{
  "norm_place": "out",
  "norm_eps": 1e-06,
  "positions": "rope",
  "parallel_block": false,
  "init_std_up": 0.0203,
  "beta1": 0.95
}
Each number is 50 + 15 x the weight over its row's rms, rounded and kept within 0 to 99. Layers, rows and columns count from 0. The size before them is the row's rms in percent of the matrix's.

# layer 3 attention query, 320x320, rms 0.0842, rows 0-31, columns 160-199
090:66 33 65 27 40 66 44 43 43 78 43 47 39 27 27 23 91 68 46 44 45 53 21 28 38 28 34 34 55 40 39 79 39 15 37 48 73 48 40 59
093:25 39 51 64 45 65 61 48 54 51 56 62 53 68 41 46 58 20 65 42 38 45 49 33 54 39 27 42 50 53 17 39 49 48 47 55 32 45 73 79
089:43 69 26 34 52 42 47 45 39 24 43 40 47 44 66 56 47 36 59 55 60 58 65 70 57 58 80 54 44 50 62 51 26 63 44 64 50 55 69 36
085:46 56 56 45 23 30 44 29 59 52 43 50 30 46 46 52 52 51 60 70 36 62 42 72 63 40 49 26 61 55 45 75 53 44 66 19 32 60 33 49
091:49 64 30 64 41 42 67 74 48 37 65 49 89 31 48 58 46 43 73 44 29 70 61 50 41 51 68 54 35 74 56 72 31 54 99 66 54 32 18 39
096:31 72 77 74 49 36 75 32 68 20 39 45 42 45 62 61 39 64 39 57 46 64 56 44 49 38 86 53 47 75 51 29 58 69 71 33 37 48 16 29
090:61 56 54 31 60 91 29 50 39 70 45 46 43 55 64 34 73 68 32 72 56 23 37 49 56 39 75 63 77 49 45 57 65 59 36 41 33 40 66 27
093:36 24 41 83 39 66 24 45 55 75 70 70 67 62 47 32 52 41 26 38 59 36 46 56 43 34 23 34 43 37 51 72 73 45 83 43 63 53 69 62
092:26 77 34 57 35 61 40 53 47 56 56 57 80 43 56 72 54 48 34 63 34 63 55 34 42 54 72 69 45 77 70 38 63 57 29 14 61 57 46 31
088:28 51 40 48 61 66 24 51 26 61 54 50 44 53 29 47 45 67 66 35 56 38 54 70 25 51 39 53 33 35 59 57 44 37 45 26 47 53 29 40
093:30 68 37 42 31 41 42 37 63 43 46 54 43 69 50 75 47 62 46 15 54 40 52 54 55 64 66 65 60 33 48 33 35 43 89 72 50 47 49 33
089:74 47 28 36 49 26 27 52 48 70 51 35 58 57 70 34 52 28 51 53 49 54 46 71 44 40 40 56 53 47 64 55 67 49 40 45 21 58 67 48
102:81 43 35 36 45 54 47 33 60 41 31 29 39 28 45 68 53 42 46 61 59 67 77 23 51 44 71 62 50 57 56 51 40 33 39 53 72 61 36 58
102:35 36 60 53 52 27 41 65 83 56 41 92 08 25 44 38 53 63 39 34 90 67 27 46 49 33 50 40 41 31 48 57 77 52 17 45 49 56 72 64
096:70 49 52 26 46 71 40 67 32 48 57 52 81 58 52 43 72 42 68 49 73 51 65 37 47 26 41 36 16 76 66 16 48 42 59 30 15 71 57 87
085:81 40 72 72 33 50 61 60 55 29 47 59 49 52 63 61 68 63 35 52 54 56 60 51 52 35 23 67 38 72 33 76 71 55 36 54 47 33 50 56
093:67 65 56 42 45 42 18 74 51 51 40 64 68 39 72 51 37 72 32 68 67 40 39 46 60 25 43 65 24 50 78 56 59 76 75 63 47 51 49 57
100:37 72 42 36 29 38 67 52 60 53 60 61 83 47 77 65 39 55 45 62 28 63 48 34 31 33 40 19 34 28 75 42 93 54 53 71 50 32 43 54
104:53 37 51 62 59 72 50 28 61 45 47 53 41 30 48 32 75 59 35 32 48 55 59 67 48 33 72 42 62 39 54 66 77 51 56 72 52 52 58 43
098:60 40 45 58 61 69 68 41 72 26 25 45 63 58 52 60 48 52 52 61 54 56 68 55 38 35 39 76 46 52 61 21 80 62 32 43 56 20 45 50
078:75 39 53 48 37 50 56 66 80 28 79 60 42 42 54 63 48 58 46 51 35 41 58 46 31 54 47 63 55 57 30 36 65 33 64 59 72 73 22 65
082:27 66 51 34 26 48 60 50 82 35 30 78 53 26 62 54 64 50 55 39 46 53 39 22 56 41 73 41 45 65 68 48 47 59 49 80 59 75 19 42
100:41 43 44 58 51 56 42 85 43 38 51 47 50 90 17 33 64 43 88 82 46 38 25 74 68 33 36 43 65 63 27 63 36 11 81 53 53 47 77 52
103:38 49 62 66 74 36 37 58 47 51 46 60 53 41 53 33 43 35 33 57 54 72 55 53 53 38 57 57 68 41 41 43 65 44 57 64 34 60 65 51
102:71 55 46 62 20 45 08 37 37 65 45 45 41 53 50 40 49 50 46 77 56 34 34 67 61 47 33 69 46 47 50 45 44 44 42 48 46 50 45 55
098:46 59 61 65 47 42 31 54 32 40 61 59 60 54 42 22 46 50 49 45 51 30 43 53 55 37 35 54 28 65 44 19 55 64 41 60 69 53 43 38
102:63 56 60 60 43 37 43 55 59 53 47 57 60 68 55 71 49 48 55 57 41 52 52 61 51 51 55 42 62 37 69 50 32 73 38 30 37 41 54 56
097:87 72 49 62 26 59 59 37 58 50 50 35 51 49 51 46 44 32 52 63 36 63 61 72 46 70 37 37 63 76 62 62 53 49 62 47 57 48 71 58
098:98 35 29 42 07 52 56 62 68 38 57 49 46 36 62 52 66 49 34 28 31 46 68 39 57 57 87 55 55 42 50 68 60 37 42 63 58 31 43 57
103:36 15 26 58 55 40 51 34 56 46 73 40 56 33 21 56 42 41 64 50 49 26 49 39 48 47 62 38 45 56 41 27 78 47 28 17 40 55 69 64
102:50 45 64 54 54 37 55 55 65 26 33 36 35 45 58 83 44 57 22 33 44 57 38 75 42 64 58 02 72 43 51 78 59 46 49 55 44 73 69 72
102:51 27 28 55 67 23 48 49 58 57 34 44 87 41 52 75 61 55 27 51 47 69 71 32 48 44 09 77 48 54 46 35 61 62 51 62 60 55 68 37
# layer 3 attention key, 320x320, rms 0.0841, rows 0-31, columns 160-199
086:50 65 67 28 46 67 61 27 33 47 59 51 29 18 66 34 70 47 53 35 84 58 37 52 70 52 34 45 39 66 74 63 30 44 40 54 33 52 42 50
094:31 65 44 62 44 49 42 39 47 33 58 42 64 43 64 50 48 60 69 74 79 49 77 69 28 66 53 79 39 23 49 51 48 37 38 44 45 34 53 50
093:42 44 54 48 85 40 66 79 35 52 13 38 54 44 31 39 66 55 54 33 51 50 31 47 70 63 49 66 62 79 67 44 52 67 57 42 76 49 30 49
092:58 43 58 64 47 54 56 59 62 44 46 60 46 51 20 44 23 64 42 32 44 63 45 42 74 35 62 43 64 70 61 30 48 56 67 62 69 49 47 23
099:42 31 63 46 72 37 29 60 66 70 49 67 49 42 42 51 42 58 53 46 43 38 56 46 48 50 64 30 77 41 61 51 48 61 37 38 61 61 45 72
085:41 33 48 49 42 60 56 47 34 22 30 48 60 48 62 56 57 54 55 58 42 46 22 60 79 82 60 70 44 67 53 74 67 56 36 36 36 66 59 61
095:34 23 51 51 53 58 70 52 40 65 49 83 55 38 49 66 23 56 54 18 29 58 28 48 66 58 09 49 71 61 48 56 51 28 88 68 62 38 33 44
095:68 63 42 56 32 61 34 42 44 36 39 19 68 32 71 57 30 50 52 54 54 40 41 47 38 26 37 54 27 44 85 70 00 49 59 67 32 32 47 51
095:27 40 55 49 73 62 58 53 47 33 29 34 27 39 49 26 57 69 49 57 64 55 46 36 39 70 69 49 42 62 41 61 57 52 53 45 54 52 51 50
098:50 44 37 61 64 66 66 65 91 70 56 40 52 25 63 52 58 35 55 46 36 49 49 51 61 28 59 40 43 61 46 55 73 32 40 45 52 50 40 57
096:47 25 63 66 57 82 60 41 58 38 37 62 44 49 49 83 51 53 42 46 37 42 55 52 78 74 54 48 69 44 44 43 54 73 41 39 49 56 46 40
092:74 50 47 41 44 51 66 64 32 45 55 44 56 45 63 44 58 50 39 50 34 37 65 62 22 59 55 23 61 28 32 49 11 23 38 49 60 43 54 45
101:51 53 27 41 57 56 65 48 47 53 35 60 73 62 58 44 45 60 48 58 31 44 93 46 56 80 73 46 37 57 49 29 56 32 59 74 73 46 39 56
099:34 35 48 45 73 75 67 64 73 33 71 64 55 50 27 69 36 54 54 46 29 45 29 49 54 33 39 52 48 30 54 48 49 55 42 29 23 31 61 48
095:26 40 52 46 88 40 57 33 68 55 79 37 64 41 47 45 55 40 45 42 35 39 49 52 73 51 42 38 42 46 67 62 26 68 44 37 38 44 28 48
096:57 57 32 58 35 38 55 39 58 25 53 71 50 44 50 58 55 74 41 32 29 49 52 39 47 45 25 44 66 43 75 77 43 51 56 60 35 13 59 63
092:53 61 61 52 40 39 00 52 36 68 25 79 54 40 40 21 41 26 76 33 63 50 40 43 64 39 48 66 45 58 24 44 50 54 68 44 65 61 73 65
107:41 29 50 54 57 43 37 44 47 42 35 64 65 47 67 63 50 60 39 76 51 65 19 45 57 37 61 62 38 42 55 41 46 49 53 54 33 61 39 48
102:24 51 44 41 28 77 46 69 47 54 53 56 24 78 57 55 47 53 57 45 60 10 59 45 25 63 45 49 50 20 52 59 31 56 65 55 54 43 82 45
097:34 50 49 59 74 44 51 50 54 57 60 33 38 64 54 54 35 70 65 77 68 53 58 51 59 70 42 45 61 26 46 51 54 35 40 53 46 35 60 74
095:23 47 20 66 71 69 69 73 61 38 43 57 54 59 44 34 48 63 59 36 26 39 74 49 68 58 42 35 73 66 32 53 76 38 60 67 38 67 31 43
105:45 63 28 15 15 54 60 46 45 46 50 57 28 47 31 45 58 40 76 44 44 52 91 48 52 34 45 29 39 38 73 52 37 56 37 40 39 43 65 50
096:40 59 53 59 47 66 26 49 44 31 77 50 58 64 48 40 44 50 82 53 50 55 30 39 41 47 73 49 41 85 32 70 47 46 43 86 33 61 63 49
100:46 17 40 56 60 54 70 44 43 27 54 48 37 55 69 51 59 51 45 46 47 27 47 80 47 64 44 42 55 31 26 61 37 61 53 44 19 66 71 47
103:42 61 72 57 34 43 30 59 30 56 53 57 58 55 64 42 49 38 52 44 42 36 57 55 05 46 31 36 74 05 59 43 25 59 29 59 50 53 56 38
100:64 34 51 47 59 72 83 56 47 44 56 40 45 50 27 27 49 43 56 46 63 33 52 50 51 41 51 29 30 43 44 43 64 44 51 63 26 40 52 47
102:59 61 36 55 60 53 37 72 55 39 66 32 60 60 34 65 56 60 22 53 77 35 50 46 67 55 52 64 45 62 51 50 81 79 66 40 50 55 47 41
098:71 51 50 32 39 66 65 56 68 63 51 67 38 54 73 29 90 65 45 67 40 55 33 68 58 53 66 48 72 45 59 39 72 66 36 57 66 67 52 52
097:61 45 50 69 27 41 61 65 52 41 14 42 62 62 48 60 45 98 52 61 55 56 55 67 39 53 57 62 65 41 45 47 55 46 36 44 46 51 49 54
100:60 71 52 65 33 59 56 57 76 57 72 42 81 65 41 67 39 66 33 51 30 43 45 16 36 78 61 50 39 54 32 30 34 48 36 19 54 50 48 57
101:56 53 62 51 48 43 41 60 36 31 55 46 45 71 45 73 49 52 37 49 46 55 44 99 27 36 26 53 39 55 56 49 41 48 63 54 37 43 44 50
099:23 53 59 48 31 53 55 42 67 55 49 71 45 44 47 61 40 47 59 43 32 58 28 34 79 66 48 56 64 41 49 58 66 47 45 48 38 83 43 43
# layer 3 attention value, 320x320, rms 0.082, rows 0-8, columns 160-199
094:65 48 68 62 25 55 73 54 81 62 59 66 51 46 60 94 57 63 48 83 67 35 34 44 19 62 48 50 54 38 67 54 76 53 60 21 48 57 53 61
101:61 56 48 41 41 70 34 37 49 26 32 36 39 65 29 53 68 55 46 62 36 39 54 47 52 69 65 49 54 53 60 39 55 54 47 51 69 38 90 32
098:61 46 68 60 56 62 66 28 63 73 54 66 65 60 52 63 73 52 69 38 42 74 33 64 59 33 77 48 34 24 54 38 51 78 72 60 25 66 23 67
096:37 43 47 63 55 71 55 66 40 77 53 79 32 50 45 49 65 43 57 74 67 33 91 49 37 52 43 44 45 59 46 23 46 38 57 39 51 62 38 67
095:29 63 34 33 57 66 38 46 44 35 67 31 16 48 47 41 28 65 34 73 59 26 60 49 61 32 17 69 41 57 56 62 56 64 59 78 38 53 48 61
100:55 79 55 70 53 77 48 68 45 46 40 39 43 43 51 56 33 43 30 48 41 30 46 54 42 87 38 46 14 46 34 37 50 68 35 44 42 33 71 64
100:65 50 53 51 48 46 45 23 51 26 40 52 55 66 47 50 24 32 63 47 67 68 49 52 52 35 39 59 20 39 43 58 44 41 56 50 24 71 55 40
100:26 27 68 49 62 26 43 56 35 39 67 30 60 40 34 58 42 48 61 51 12 39 52 43 61 51 49 46 33 38 39 17 49 41 45 27 59 43 43 50
105:62 51 53 44 40 29 49 61 44 71 62 65 26 56 65 63 49 23 17 73 44 37 49 44 57 48 63 61 35 69 71 44 38 66 49 38 48 22 70 59
# layer 3 attention output (transposed), 320x320, rms 0.225, rows 0-7, columns 160-199
102:47 56 63 61 58 40 73 39 60 26 54 45 72 50 62 34 50 38 33 48 74 74 42 39 37 36 51 42 25 39 40 41 39 50 15 45 45 51 27 40
111:13 45 70 47 50 61 39 50 55 41 41 49 39 47 49 46 33 54 42 49 56 68 54 25 52 54 70 59 62 56 51 55 59 35 58 51 31 36 28 47
107:32 50 93 13 20 24 49 36 57 61 60 36 32 36 59 37 50 56 60 48 63 24 53 55 45 24 28 41 59 47 38 69 54 32 44 32 48 87 39 46
105:42 56 40 47 46 31 53 47 61 22 62 42 27 45 57 18 57 45 45 45 49 24 42 70 56 38 66 46 45 48 31 48 66 62 55 69 45 53 44 40
107:55 44 57 61 37 46 46 25 19 35 30 32 76 75 19 57 58 53 39 54 41 46 46 44 44 70 58 22 58 52 36 61 68 22 66 35 59 70 53 76
110:54 29 35 66 22 12 42 42 59 45 25 15 43 58 68 50 37 69 57 58 47 44 54 53 51 29 55 64 27 48 43 62 63 21 32 69 77 50 49 38
112:49 57 27 37 22 72 39 42 58 66 64 29 21 59 51 55 58 32 26 78 42 27 55 54 60 47 65 66 48 37 49 16 37 21 55 48 64 48 46 68
113:46 29 49 32 43 65 69 46 60 65 46 48 47 68 65 20 50 57 31 66 48 66 43 52 36 56 62 40 32 44 58 51 29 55 52 67 75 51 47 28